Weights of a small transformer language model.
Size: 8 layers, 2 heads of 128, MLP 512 SwiGLU, vocabulary 6844, 8.79M parameters.
Each number is 500 + 25 x the weight over its row's rms, rounded and kept within 0 to 999. Layers, rows and columns count from 0. Numbers have three digits each. The size before them is the row's rms in percent of the matrix's.

# layer 5 attention key, 256x256, rms 0.0539, rows 112-127, columns 0-255
101:472512518520495519482531478490501477457515471484542495488482500513559536478477483461507507456557535513549508462482540461495496515509502499493488453522499495513471530500480516560529533487511514480504545531521494526503513489474479512512513516488485482522540521467554507479518468459514539481501484469500547494508512486517514526476510478521515491479474489512486486452472525543478506505479475481511500502536512509504499514513467531457512462537517468494522507496464457483479507499528467479522502532494524473487467499475500507522500548484499526487530509520483493539495502534489529477511522458470510517517529462523463567503468472531485537503527470478482525501530478521517527519469485503490460492505512540490494473482522473532553454540487505471546466477545482477545479506502528
123:464534467465468508547501586487473501497472509507523517516469533530506492498505467496486467475478498492520521526506437553522516494470523492518496558495443548506513498472491483504494510494533497489524433504474494517490505508503485482474503485464453469519459496493497533489502522490510530512512547506531515527510538495536478493491519547456527511489515495523497492473513523478487487525500515516500496511511457519500485491469531520515530509515492520523519486509471511534520498479533489549482522489498514515435500499489484465525506467503488515518494535473472512503541500480502485453531508470534527483517558516537465515510486498522507519535522486502486484502494497513459532488543472517433504487520497495492506517501489487502454548499548502488477537481430483471477489517472450
112:469479536515496478517486465490472482459490499493490502469498499511526532484515479547487500462508494536491499500511565505526509495515460522486532512520489479570531484510537506462511537518498518484524548471543505478475531534492498505503487518474492521517450462547545519503469476493518468495491474444517518522475506477493542512453522502529519508505489501507503462473483491506517510511466493531466488504462526524494554503526534496468531538467467450536502490507488481511486525445507474502490492501475463521505485529498464433556524520508516529482532454458477504537467493501524527521484488497497532490501509482498506498501492472489514520493473507481496476448524490501483540543453528516488471505514524515523535491503523484497456535500451495497480495522497507476464511480561487
111:467522505504538529504494481479508493481488521486467556471455504502490545477535528505509507538491454521477544487519542484510531526548514548524499475524523556474564483529538478509501519517486500486461504514465525510516512522510491475511492500523497491541493488557493479512521536509519548455502495491534482503490516526505514516511520505516480504527467498451533479480477462506514527485493497506532484490453496482466514514534483521509470497491505500507539545518479504444531529529451538506481481468508508511532482499500477474512510456502474479483476508469516443533505513515532511505514494485511487522457502493500526419438492525495502486549489552499485528517521508540496504531485504551476528511485489475482476496495478485512488500498525480529519489540526478457479507513507461
105:528508509525529523493456501463491485488457486501552474502489519525447502446527506478425493531530535525458510527493513531516572502488494498522484447486514499504492482522491487481505433484481499511451499501463501516543535491509531470458500494490514505510526500498518456486527518505536537500542490514489483478522513496510467498492501507490518513474496519515478458478452518514477484502525469484497462465523450480551474482482521511517526474506505489506449503512458494488463503464513455490483495481534507490472529534504482530497504490500472528502498476536522512539488540496514512484511494524507499489541499471513483488546484499514534506547527471503485509547533494482472533472515480512501501499530525489454459529545476471512511479498463503498526512490478479466466544553509467
108:511500524521528497460504467494525516490491494484485511448495488507461499534521504492510461533443457483505485469470514490516497495504463514546504471544539513486499481490524452497471485484473456533447521455511518501468484507508492483498486492518525497545486471543485459510527493522533460498487482500498512518491500510496495516494493509505477520534459524471523493502430484523506474521483550520496516467506475469506509504514516488483509479444498489454504533495560483459491519511488504481520478490455491489504484471521465467479482507485489526499495477490490497475471493481496544530491483543507484457520472479467499477462489471478520476523527529561487484500492525498464516537481531516532512485524472512548455530510456492485452490470491462480521479505530515446448503437478488
123:495479500497481521495506472530492507526491461541544450525506530512520469463525494485487522489470550503519475512495542487513501492503492511485464510491529461501479513509478504443463498499477469493500522469514467505499522519507560488468502507527554476474503546514487490522482461476453471526521454454478494505523483474453485464500506497483523510470485486498482499490509503501528519513497472520509490518469533529486507492465468477539556485519502541500503506499501515525498492477493494516481491479475452486493502488497498520539509527518532482496515433520524507466445506498524517526527521554482508474530483509520484537565468487481474519497475496517503484558488426441516495475538501452524442525473514523518501497527519514545506493532485497494490484482533485497515502494524555
091:529515503487498460538519522518521530538487534477447522532473499492503494525467503508498505484479440489468510487510441488460491486529536529513518525496492497490481516468472523471525496478524511493522459529511492506484479516486505492485514521501500516508464534489516557515474537521467523486549520490524519447493516480517499509494447465467482479544512493492505531493573473476519526460496494495502549546501528500498513508473485514483488533504543523499532462526511506517486495512525521491486505483519499505514500477469525574493537473504476482501481555476479467496567502515488475465510521473488526508480513556506547507548519508508483476446528544507511467456487554539487484487502487513516486495533509505528557512481517520495507527487504505511462517497451524511502510497472488
093:559446524493476478504498467559556531499482532503486501510520494493511497518481503524507501496513478464480497503493476503519466446496480498483473501476493449490451516480479541461501494487517498526517470522502464492473485517488497481475538515505516535483492514496488490507510499497462516460532539486503492474490534483480510473521496484473477516518502497483530529497498493445527495470519507474468502516529516501509499540457456508497511523468572479462528444519534500508531498516510465490522469534498459473529498470522525559451527458526483459517462522511469490495547509506502493491477515521501495472488496564495531489504540488524508458464488493556536550456500524533505484484463488512502510500513482477498523512520545535478497519474474501526533483491484465538539508485497486
109:473480497507479482495455534491518500500471514529484519499511474581506477515505505522447564512539530478509495475477510530446496520535449513457502466501498489537487452536497458471496460492533491491509503489570506436491514531532524523496503519508497490557495480505462494514495502539481478498483507491510508491475492486516484470465521472531516495492494469518508468479478527502522539484461497460508518470499503485458499509499500494502560524500498520526474519475518487559504517520497530511470451502519453499525513466499515470449514506498491536512514503485504512524463492462495523556535486495475520509454461485472497471518490482505469482504504541475516535481503480469527513481483488483496503522490478482540496481511458521462528536500525470531536487449531502516511475510510506
096:452532477487485497494495558445467453504534471499534478499474493505498476507526499449512515524529485510506494539520479557497520544497514490489483471496471530505482490519499469524500479490527536516474531462481503529541492461507502546476497491460531476470531529468506482475506492496505495487471457506490473501464492489558481508501527516513522474501535518523496487524472518493483480518478490477561496467515460539493457482469545499498506493517460458535465513478493500524465504525481478471512543463519542462502537524491506487444480499503512510515511499520498525494482499509503501521501497528500546535537526443481488488535484553531508569531524503499516499539505531475500469507498490520488541501491509495489467490487436449470519501495512526498541500498526519528490477512497517
095:476525495512483524479474482499486469512512528473494486492536484525488519507515524493461531442524478527521509524495549518499513540511489463477529495544506499537515495497488491503495524488520513485479513528519497539535533470560527513532531480530452509513505468456515503482472505504512490441448506511485524519490490454546544523506504477522507482474480492497508504492529482531498509483518477479538456501528524533474543472458500508489502479489455534524490488495492515481461528474513554489459503512537478518489465485474546459506474524495492507478540457512563545534506501476463491536525515453495504490476476417524518477487470504485527490477523444479503491460507492505525497516461498515490461533472500499492516501506487467519502501516519495504481482514454518523504475525463530
105:543497494509530458510482547515480508532483489470507497529520505509505514485471496512505517561523499488486461521503484512468494515493504484495514502463468438538488495529498498516500462489515478524562478518531522501510480483483521490490520487516492515507504537480519490493498516527502506529506512545521463474516466490508489534513523497505525461484525439495510515516535500480475514465510483479492510530501508490496514497481534482486471527533479556531482498469509533567491475543482530523510512530511532500516571531509525507485491436504482508479497519510529569451516491484505501474510500506505512548506487513494526469550472519516475508466483507501526487456474477468517487501477460485472490539466493442497534493517501476500537551482503505502420504511445510559511511523516507
102:519516529521514540565509494508509544527481510459511526548493522491527532521523503515495486514483486534468515465510447483499518488512534526503450504509492521499529506471497556538548516487508498474494507537468499510517511503496492500478502505466527490491535494528498519495486495530546539503538532505480492476491497482500490523485489520497425538560488530502520530489504477498514481485474517507479485524490471460505430558514485527511523531505504525498545481522457494496491490494516541529519539477535495484469525530479503511504505490501494496488466538536457456500565520460503465446539489473474470514519518551538481506510492519479502505469505584479520472489495517526482510511499507497475501505490480527484525486469493495475523513515531501479493519524470479498514510535523455
109:448466528492523491542475452494507521480492520482543480529490501494498526473494484492464473557463487494493484439502491463538490476501483552489487470492488485492492451482520524532459422523480493514486508480528476472504497513464466529492482509454537540484494491524519474519522500497515519535478482499502527526509493489499491535482545496458487510525489518520508494509474530489495517533508511492464498500450460479495449546558507503491511528543495487495475502509505493511538493470494429485533497459461527469489514529553498493506501540534501539519498495543457487490525525475474521519473476529508497480505468546501482494468527471496482522491460551545501511503493514500476512540521518548509542469514486501502486481498466495489464499501496515503507522495558490495525489496486499
113:508491508495505462492552486506512508475482457457493512499537464498482506473537479478497513553480466526524495507532540475516526534521515498479471479517547478505513517504526501479494496512504501504481529498531481524473492497500531540527455500470515470515506502509477493502511483473505495480473445488482468515459498485493537541512511479505499503473468460466521492513467490492521531470467507511525462496509496517480493480488498493473463496466502535505504542492496493502514501548488508458472456502509498473520457490503516504528506444497503491480506497497516492484461490524520526483486498555455514465503466491476504483532465488500508502523480544509495524475530514476474478512480559527560487544422480517498473487494488475465532470477467491493540445519603516499498476469539493
# layer 5 attention query, 256x256, rms 0.0564, rows 113-127, columns 0-255
121:534443502478500545496508479473482517509481536555460482527522468455507522505512521478524493490523489495457536511490504460477499514498488432524516532499525522501481494547504492502509521520476516502470537483526496436546536494499519486508491481533517519472508438498462480493486483477522496465495487537492514473489473469520497504475525482545507464458490489482502509494496514499490474440534527501484482461484505517547504528544457511448480475520494505484487496459464499474496521518498514490505489531502485522528444487493530482519474492474524454509469424516474502496518512515515487505459514516485455502517508529480539495472511548477496464547497486507452525527503508467502469466477513544466508483466475486523519460490495508475496527524525502486507508524523522521525483535514496
112:504482504498509524501511522494510527491454472444500491474465488493552474513470544473493524482501511530538491498501457533497458546517523498519549517499521471442427467482485557503532499488566479485454532496472487520482497503510500498492544493517497511502517441457499480478546519535485535514508510526493514516503520488507456487489510481518508471506453498487513521475453536547498514505476481510525540473542509463525473487493503525532486491490519510502496526468468491507507516562495503520484512516479508503509459489500511511470519476500497501530479547476510506522527477526493483494516507487466490534470473494515507504524453496495561471493456499504507498506536481504496499491462513509513446524504485497505507537501455509449568512514532520495491499444485483513472512504504459
106:487470486519533466491519494482507549527532499481505493516521525504522522496506490510519538496492511507498468522505511489525485535512496462504525482493479462487471532522482477485524526479491504527551504473529491550522474470456489502466496488511507542537529558452512531456518483455470491500445505527449503537503491529503474482477517483497474448486524495487526469513512516487455502503486473470496541501531521504483489506499515506550457501558508513511508468537498523503520472510557530479498484509482485526465484484517490483519523489524496506490510552474489496502486519549490508504552522480473553483472485511496482495544501491508513487497527466473547486489409495513525498544549502475523516465510500506493445522474481487551495493475498492460521518479531510527521483479461494
103:513500512467516493525554529520521522468530525552456485492495504511477505511468493490545475513461513453469481451547498491500476478533477526471517499494492498515497466495483519510502515494552493453480535499493466473506504481518523480506460506477512508487505461511509511518471507513449478501489525505512509468515499462481486504482475520540475504509555515479495501499494507452486517535491487577499520530520482496480516530508494466474520483525524470483521503486473531481486489550518509480506494484488535521506472468455522500473482528540518470492508488523513481506533478464499511482501518485488560486515504540516537544483517502509496512471487487473469463486469494501513451475521534495471551440498490515502532475454528486502484511507549488495487531535494502419553506519442500
106:481513513479505497515503479477523552464511466470528497546475527518492493473520483509509535494511543529531499507530514534488552490536496502484517519472502456492493525489484526472523498457492540510534501535458534535497477469509550510497501520515460490537517504457519510483498510510466536502501501491476489495547504527486493491476518479469488491490547494533485499549518518508465508528498487523501491490545505505498449501476513515521521525553511504534528466522498515557509478520501496498477512490500506526493519509488515517485494516529511463533537537526502505538474445564517507431517492471516521541483538494531488492517518481478502519425506499466525496525471485497541515454528445461501472510486540491505495478497519502532522491535510495448529522497443455525514494506512507
122:475524539491512537533474539515507473459474529484524448474507496542436476519484495513493448527489445461514539463500480493487502470475451533527508485496509490484513490462495511524507510476500483487474522509476451491503498493533514499537488523470482490461528536499485501476503515501504507493465513525512518463457518469486488451491492481541498538544504520512521528492449495458571518545495500469485475473499469484496537487476463543481518535472544490472488506506489492463533491493498503457501489497517522488511549511496524517440516532476500493482509549514475517485533493455507502475535530505469493470480493458530524504520476482508546469501494490492531523472499523476485533485493493537538533526515501488466499511536491487477499494475534497550519468472501471487496503503470500
095:498458475520502476476458494488494487486515503544533553482527473486554483470522470463549520497536500516461511507465478477530487506487498454513491465479491502537498485486531496492504492496470458554498514478535518473501486507495474485470530526551508514498468476481481474497498475479528485494510496500446521514488470475538504476551508518540540498445474473506475471492512488514489493487531519454473493500416513481580494504504498477475476457489476489495461529479538527511455512483500459506516518521525482483532540497517478474463489491448516502484456446512483540517488503489485500472487478514560480501529490488474508488474510487542479514527506515524480527520488503509481489524454493527507555520519472484504518477513479510515524484523481509532515502486529511518488521496518517
103:470475501532486499489469524489500469502544497512524530498513509476507519473485505500511495517500522489508520505482490521477518521457498502471455444479489522514549510517542494466514490518471456513508545512494510513474510499518498521459461531497445487534456523529518464511503473541488491461499498515514518488504463495525490470524509470533566504470510488507499499493528459519489501507479463503487488474455481516523511494523499473460530458497509504477485525452507484518464489481492496530490532484549480471535542497522468426480498513480525510473487466543506526460488516504530523499516484489526507523517479472513484505494509468521483547512527533475492535493483519505489497508478512463581513501539493477498500439513480537527540497473437517533436499487509512512468480509535526
108:451551481491508439517516504508483498471512504463497447475505441526505468480479483512511497529531489476537488468508480526497481474519508553481554553480489522515507468491511501472541509479520529519479498482444509536487505451477512504432506474470494463476481487507524490470493483496482499509492481504518503517525538509468493490519519464481472474460541499486522495494493529508538509520486499491514482518518512522488514458487511474463491488538522526536518520508505525525501494494570500518485478505499507516489461532514488497476477484473509532538526503468473484500529539556525492491476481525505497493419472468529447532531492469477559491448479500487485480547498446509488523542503495483511499533483488466532505492505509505517516490469501483470494508505511519503516486452524509
100:490527502465489489499514464538463525530452541479483525508485490505466501542484492511508458479507502479512451477496514510490539468499503525519500573517505496527494484482499498533508485479548524491499476532514507464490532524503515515530518471526506515497510465484544533530466518530494485495488489479477479513523508473470507509462466511432496515489529525519500495501524488470505497510484539505491541549485527513506518516512532465462501483532488507533498486559532501454516459528479475497494491505453520510484455496534529528513525533517459519517523497491532450492550483479477498485450490491520467483479491531538506504498516541463503488435477502523483478478521459488509493504538530527437487467503475525523523519504517487498475485522539519463515521532480525486537527521452484
101:510505504490501504515539496493491506473485474508475519497506445490514490530492520491511485525479514538497502475516484538514465446524536522506511506543542504477475499499526518523478494476489504527517471432499515524473503533490476459496544511456530510474490470469500523489490508506455495530492462452543480511500527524498556525502492504477497503509550530531521513479460502525466497484522530500516497512506498456475464476538542507524524526473505486535535523522463518455465504521477502528512471509468513476464470510499532513529520516503518521529536558490494493507487482525521528540496491493503522449470494501471520536489469504440522523480458513513485464527531507508498491453510494522497482509475474531538484488465519446515504459495536464438520512506532526445513467494502482
103:501532487505479470499505488513515512520486504517489530505491453478566500533493503516476502466478486474493510478491455523510478508467504485487458490484512520510549538511493472486487514523520531494475447494483477484495494497478486478475508507499538473462439504546518484505495503477451483517505508448483482440483520517505514512550504544490520532491475480502491556483555515504517484512476530482482522542447481519480512484539466504468557491418505489499528491518536524510498537448513469511504503507487493497493550526518485553484502519456470528524461480479482474486476512489501500506480482537526474487487520522509516517485516465520460509525474529455511492484507532489457478478504515536471527530523482534497497507503524513492482501508512470525486501521526559488530550466499537
102:533467512517516477441530508474502484527514520534505502475512521517491544519502464501518559489505502482445504530480491485512436493495471461538508480447496493522453466522474457493483502508521491494488507500567480470481502510522466490526524497561518504519500512446473527531509511478493478465509499521509518491483461500523438530536506527516527477501515444495512449493508525490477473457554515484461517486502568504549515483531505480506480468479507504490459472476507508502508490478476473476513507515496484512522515476475502494510483530504528461478487506452512516516485502473512511514493476528518499500548496517486505489493495495527546481550525469528467509477449493494487492516495481464502533450508510447485517517539476514519496502524456530517557527501516518500485493508485509
109:524490504503463490471523534517533536533474479501485477524506503532514501473484528518498518492523499482488472504524504485502489529495507484537504545416524488476492512544526505484514508536483488480509515564514511507481513458514485522523503472541465515504516545516474482502537492492475518458534516494535523558500473508492414524497476494499528496479474513464494472500529472480522507480515472477511520499547548486507544515471500485487516490531518486479535506504526480511547459523486493518502483492526490528547475468479487498530489464516487470507483504471485494475529462507514512494525526503525475539497511513531491487555531472530510482477478467523512492494485515463486515507473502483536456500544504470451517498552480532478527536492432533524474501483484502521436520497505510
114:484489519514561510505488530483473501531499497476521526473511545537495499511476509505501494502499490480543471511490488530500514487519473486473588515495521482488470524503477450501506493494489513494527447515470498547522490488493531476473503542529422503513520521474548529491506502482471513480476504505438494509506516499501472479487482505493490524515524516542540515506518497491521520532463460495500567508511499517488491456470523508529515500500480477551498491523560491493518450470511538489491517531491518501487545508508525537475532492498468530509524556469525496540486479517470501487490467467525531489435523490517485510533501509479517513434524500474518512456492529464502533514536504471474483499503521488493495522465480475547518500489507500494514516515462487462468529490483542
# layer 5 attention value, 256x256, rms 0.042, rows 0-11, columns 0-255
108:482478484459527517488504482511471479497503489518528485447447531479474476433509498493484486547521492497513478460474521458500519517511500494478529520438515462521534528485537497524505466519511543523490505495454494496466502509471519521568491504528513489480481488486512519504526495515499538504503507508465514521463507509439482490502487522525501539553456512501517462544518553529476527524510490480512519459526472473478503477544482471508504512474528472511477477452513500472471464467498509501473524497502502518518540549521485552477503501504543544489499505515532511486457525478482455483481472514468522519524481515517456480475504480519524477469489471512514511477505492492508497498500529505537457449459461449497491515521482494496523516507521551543486489478490519499479529484502487
084:521462502524492457547448488435509511537502469486512503524513513532525432481523540515497545492503499478458591502466451531482536516482525486542487496496493497542512526514498554489482498498508499501537503503519500493470510519498518501455452436482478496510492491499502505470478515497487522521533513488469529469470483538466512561535513506493510466461506501483455464461511491540496498448545527493466495463489491505514465473503506508504488473487501527485470492569501525519492494500534495469495532504486519466500520537510496511465517504466521506457464463506483521538530513487507492497462485532496513493516498517485512503507525519501469540479459501474547534480508518474484509484506507498516509486526546478519465466496532492528537501484519476510505497511489503500471481500523501
097:491488520532456482499516502485527507495528509540490506493481531504514483512509503501498537496499517481507467525497524525488503538535515459511466535536467495540503522526459514473494495483503476477536534492497476515531502513469481508504482477506483486489478466477492524511452502483510467509495489455513447520491488500446534538542513483443522540461493482467507497472501472510496446458488524514522488511453525459528484457488458491480483473472491539509514510523520501498502532473483509490480477541513492465503468518494493529454518459480480534451479457550488502494483501483528474470484479474481500500519552499477517511440436535489508540495488535514532528469484514500510518457516526499504509457442504479518559495487546482517480474519502471489527479536504495489525504471500464
098:472518507505475501512527499541523492506501521510494501433510537513521475508537482511463458522506487506554461551506508475502518503512511528520484484490534543537503503481443524494563509443511441468542485500484521520479470522471503570498477426525514519495469479488527499516517527505454479535574503471517536515499512502539507487505487507512490516456516493490488495469514509518494486514474517509520533505543496493473499473493504482494485526538481559475471480485482495477536493468521491496519466513470524479514498494500516463494506500511519471480491490497475478463520527515519516465488473499458556498513517492456509484534527522495475539514494473515546553542497479469535507505472506508496509503521481480501446518491499503500553529502486542515482457489516507482514500524501518
098:515452505501514507483521534548489519481500465469505500506504497521455466540487550503469496512494467472489508512489471532476477530480473491531465509496494504514523478492511459504503492510488526512532523491511514551507539491494550480527477448558508513510508511497533512486514484474502557445479497544458497479521484533517502490463499493525506549507483463491477486485494509526487484469486531487505507501491523495512495447509468508428479502485490549499477519473477528528506526514496498530540454533467522486559517541502436526477516502507496524467490542527519511522492468498533503476517491492557512472532506507514484467492450485496505523527496472475543506467516505489521490432503467492499497528498494516502534548442499494477471530497484490515509503461512528539511482526522522
092:493537473495502561493496492537479502486493512540504545513524518482518479492481467546490498499534455528525508527497519487524495481487461529458545518499553488546485526511482571492493559494481489523489481496518504499512450502462454501525517479449494472522488500481508498504472489534491506495487533503529539488480513504502493510491477506512526467491518475468468472470505506475477462506509409524491533504491501504514502512511493495464530493483526497461506511477524434504514449480469532548499464519518523527492505517515497511470510539510542535490523483509495511501475503492468527517493482498499533514507498497480476545498480516483503505504497518472513548529532503512491481556436535516478523439492465483505464512536470508471502497507532512478438492473488529481501502499470523
089:520481517517507475463521500545513494478492494521510472503493505480493453459540520518538509520461555485503500491529520514503518516546475462521464547513479488546470533535479505475503517537511473513526511473501471499522510519511500500485478471506482483502493485526507529502479513527536467503516511463486455538530514487447508488513518520488508523542446525504494477493474501500489497436509555477494503533492483504544525513541519475460476486500494496518520522500530522485528500483496472426526528482535491534526469523451517537480517471516468445485499497528516467505517518496539504501523515478495498461552556499522548470491505510465501475478481514510491513477453504522465487473514544504475541468475492524464514551463491493518529486496468485528504488512508522531458488475510496
095:523510476488492526495498506449469482482505537568479489539525429504471513493512467535460482457492477512515484560531515487506490485493491477510553519529478495443487518515505488489485482518499550500515464500486459509499482558491499445505531544486478505529455530516490488521530549469502485490491497507538455468564502512489468519525473521486520490479487470501489488518476457451501504527495479526541476518497526504479505482449499476543496530478497473478510499485537489486537434516471497506467481513477470521456538496528495490453478518488492494510501496515471531513484482539452470514506491499526518509478499494520474484484500496464514465534529554483478535476484499468486445501529525486488498496496508488507527499502519499519503489479491492510470500508461482471461472500481485
093:532516529517495454509515463530487512496516480495490495489485500505500486501500545578533466523458501466524531529519489458491505543486479473485485502526459550556523546502531509485484504507518505496513512521466484491482516496521503490549502497488520509513458489507484528488520476497456516514510527502495505484515481519511520507495532525527492476506519551499474514469543496469517490501484516552497467478464488512542505516556474525508513496481484455488500495483493530466530480504528520512536483492522496516494481497505522513531479510479495528464491527550472432527509513494536497514502544490514466470496467513515503528495492513524487530497517448453539484484492540518503532462517447481501534531531471521501525482495492500460439494562508523510564494527466539449500513480511486
087:505512509516483521494497464494488503510515523537495470517546457497524513467498549504495477521520526486504488507517499461486514465506459507517486491529487501539488518546487543529523556449524495532533499495505559484507507519546442555479541519510482530482503511518516509506521502491498461485514473503531501524515491491548526537546488526480497457474496436488446498550475505469491533487492481509514523492473507476558473503479502493508480537488456498507511460509505516505519528455483507464521448459519541496468508508513511505539476515472472531507492477488497454478459477491508470513533456520459464523496500512476517478511476468495481534507530510489500511488498499502494533491489511437490543501459502471494554457487492501462481513481536540464534493507504478500491508492504499
091:505467481494531520517468478493525515524473481453479470551532482470517540457521465481523478518514500471516510501485512462530529530499473529460472454499526519511519563493490544482491506446485516516482520504483538480500527500504512543503519477530481498525494525471473506526491437462563519456502523514457494508461483494522534513478518535538514472517482552503462469510514498504516463504503494461450507482538481504490517513517451500476534464515486523491489481484516493507501465571507489495507487464480546548478510462549515494513529498507483507473495474508507532471539498518507497527535503450474520502480495490514453526521524504493549477480501499473481495535490466498527521486515565525510491520501513477475482497508490510506495505516544513511494502514511471513534526528515504
099:499489496532515474503528516491547526507478524496528501580509496576504461525480503498519517461483481467482483493517463522515511498493509486517477523511487477498483476500547458481504484495476537503494493530530495525550448490505480514510525499507521466531495474526488512485512543476505453537485487507534497511529494517531485475496478474485508499459517456489500521540484532483502495517518518463514501514493528509481512500456599475477508481490510549492487484483504511514516550437530477524487464523525500525528538492526484504493512513498504493563513481487481535443480513492508518500491460523523497508506471506508523513525534488513434471527518527485475492473503471473505457471495462486505518474526466498514503476499480477501547521481497452525467525446489486511514455496504490
# layer 5 attention output (transposed), 256x256, rms 0.0408, rows 0-11, columns 0-255
106:531474562475513485490481557500497490494534474505480553452471516516514460508501488501491534545511500541512491502479522513494458509531506493493512522499459461522493505467476506497496467485523507465508471524454535450539499509495523491497488507507559505486477499503502526489462490562523468531484480485523497500485501524515500515518455521501488498514469503436519487522490500502486471538482503488497527504527507491515516499528525468479456509439509475483517445504544514534506494472462496534502544510484478501482507495493495547468465449490491527499491485496492482535454501473464510499480465458517444507503522496513479519478499498475472500508510527500530529504454459513484535482506510529474523454473532452546500528490467530509541458482501504496516497507477461475490542476534475
090:485486471511499436527524523501472528494469469492443485472488491533522427502550488503508479500498508531525489485466532523502497486488493515503487506488478508470511490471502486493503508459458514499560514489528515508496450515524497513492530460485494493516500513499493501502476480488473510521474491481473498494434501556476498527470565517514522516493508507500482524521450468483495517565505521528517489509539524492516534497510512531506520531507512551491496476526466462481537515485519555509505495473498496468496451532495471501513471512479490454516484525483503517484493547525538506495449493495507467492486515483485472467516489507471531484439495500482568502545516478513486493460548498508468498494507491525519508518525519543479510517530513491474486491554459563502523487483486458
097:480526452498461477475506504503519553485489549510494491537490506492519485494527487487483490476481520514541470527564491516544518487535495498525483471508486497487465530481521478516485517514466496517514474516491494489489497507511457495472476480474524488492470501465473506516525492462545454523476469498487501490437518494492570477453568521470513508491575524479500497501492490473466472546500490471516504491532519536482505469506516528521485505464508521509520526513530481463513493516512547522483508549515516490520523496470473516491505488511484494493507469508491531515481497496478481471446498488491502475516485517477511511452520518524500461459507514547509507513520516512434536503524514469528485550470493538507487514545535512517536453512498442477493511559500548487484507494489513
099:525514474536524510504511526491540492470508529476514493545507496519519510521518475493475521544521541468503503501502514480487454510530524492493508498512512518508434513488537541503492512474526489500519443471519495494470502484512508514508506514487521466522483440524506514483504480480529493534482503493507495528517473508521547497516514489446464507505504489500491488485488497498475505495502542525551496470561516488484489539471521511503447479494508490469500481511542459521544479536511467480539517440513487522505480489480533483464500478551482519541502502503473539556533507490486508522488515512515539518549487514517500508557518500512454488506538507472450500560465483459526508490505484509519503491470514454469512544452508487473505478526502461494535505516469540484483485526493428
099:457547518461551451492499521506497490497512498512498500471502457521547459522487513484461480478476491529479496517494540571539514508507492522492520470529452486467534523472489510484491468456512541487507524516515490519537502483499541479455503481510485469491503507488514522507458498470518527482532491484468482484507497509515485479487513477470514478483522466488512508549453489482511509516461507497518496499514504501505511447497492536485509506491522515516522504502522508545490518544532499535487545495495481480532444539525525519473446541445540558514457512502431523501485522522533502463490471495509476511472521504476482533504497486499484509500553487510499535500465494494427536525495477480517458481482505515506499514476472476498519488522510439479462489515506521479489532495492494
090:502469529485493481497476526497514519519496489531552509553490499484478490497487495522538534459531493477478460515539506473512464477514535511502481525503518553497443507479452501478493497508513482504465439510492457519475482513472480486495496480526540490513517479510513499493521478556531472503461485530503497526487493499447523517530486449528500500504529520480511463463527485485490494465530532523497520516524478545511538520536529467505511471482533453498521487560484475483497462445504489497497455483494492515507466514459502524484496458506481503496551431505472514507493505536454515485517545478483531504529505499477510486468528494498454494529518543505484514482466524486505490493516479513473515468475511473457514502454533467483554486475477496509483494548486469499468501485476504
091:471511468493481558493486524486495511526512528476494473516506490492511463497515515479499494537511513490497518476550452505535518493505503510509512516503545515490532471492541503517488500484500503492508501516499520471529503481535486472452454483502502508485466456477479483493525502518533496577510516463487484503490517504548497458457505540452494505520535525532515464483488533492474517539484518471536500517487516508491481512478533463481448527473485500518535479492519503510513468509478490493505503492515464474513486482532504501526533492478497507479477456488492493461455481484506473499436471444498496486467501500458484535448514541466512506437481513582502508490530502503466532490497518502529490494560476540462483534513518457492539519471502501508507504477498459453442498499515497
096:503524495485541526477547498521517481525489466493515475509545529508468530504500491515493478498483519490530499484540516484485529493496518501543449495526498509494454478533457482504548489514457478517474487498480466523511495541509466508500507543469459545492516529511494476524485482476475479504505488524491502494495550496473499510507468507474520524541508481512515515464482528503511495454521472488507495477498479523489500502521505498490467511500513448436477532526468584436498507445472501474488467522496495467505503501531470511510493530531497489455515491542486500513508480529506491513550526544536506492526462480511521523471513484515499453537498518519480495443506519488502498533534479514511459509509497553530521490495494543516517482496483533525483475491554475480473478507539571
095:497488561497527485541531479492527498513485530532497512500547482537511455489489487508505483530505490511472469456483489461524526472477467492470526513501515483544527508489536513495504496455519549528533521472483486497512522501501470527477481474513468490506493499527499511510453512502504488478512503490504502511503512489521482467457487519527494521472540476490535536495472478458521506514453509526453501492478478503506503496456488501483486555555462452458546502493510493537489471568534568498495491504487508473501510484465489517499533475471523494511508471484516480491472489528497531484533507477493495518491509533496435453484505512467524511475511483492501488478505469497472522492543493447454510520474458557487482491486511449527506531576496497522491481530485478497489509518462474
086:498522484513519479468505516522545529521479504519521507492506514508491500528494496469480525507519482482580461480473551472503473495454461527524486488505486480476470505478519519482523510532472504537488457463492467516472511485500485544502477525472525480529486535504504534518457517457486486513476475560481497522469539491543517506498518471503499523493547488477464481506511502497520500526496486505502483509442507476510528471449491497496511528465473494522502521545503488468483518480523523480519459471517557469493508491529497543526496467468507521526460487467512530496467454546486495480484507549492538486491512498528466511512540500524527502525489522501467520538502529507506493488485502453495520510510473578482459513491485558493484497510497492494455545481453535478520501511479473
095:493477533487530499506502512506510521520527468456516483489520475457474502503504495529538521490506520502495483535459528479500439530496458464481457490487457517544500517481469535515490495516521532470526469498455535476493505532514521476525493504560439502490477497506505505508508488566491535522476523495488527532477511535510476499513502502512496504451536552459518505457505520566515509478457531501470481524451502511525471495526503521505558488536475500482523457492506452529464503500514470515530464479546473473506476499489525517500511493513472573518488503487536541479487516465503517481479494502466545479499496467518521477481512476467477525463495523475523489520513498497500526473504521512474534474513535461517495501495502462526515519514530527526480515530522484499512496477462507
101:500551445508508458515525482509483514487465504495440491527491515508491515519479491496488468460510495491504511464531473519451510509492537485493544476488464481523464521526467525487513561518487477518489469490531520554514481512505506491510478504489486488521501486475536491539505510436473518519524493522515508473519523476457446512530478487520501462557518485514486487523512522523478488488483489531525477480488501533491519516467478485499519485476508487524451500485493512472525543462514467453478473495470550451526505510515488474492576547515478480484510507485460467469513513476513469499489483539483556510492518487524507493529488463502515462512491506476544477477515503502485474473491536486564456471495482508480507490456477520490519481521485519509468483469533535497465468512526515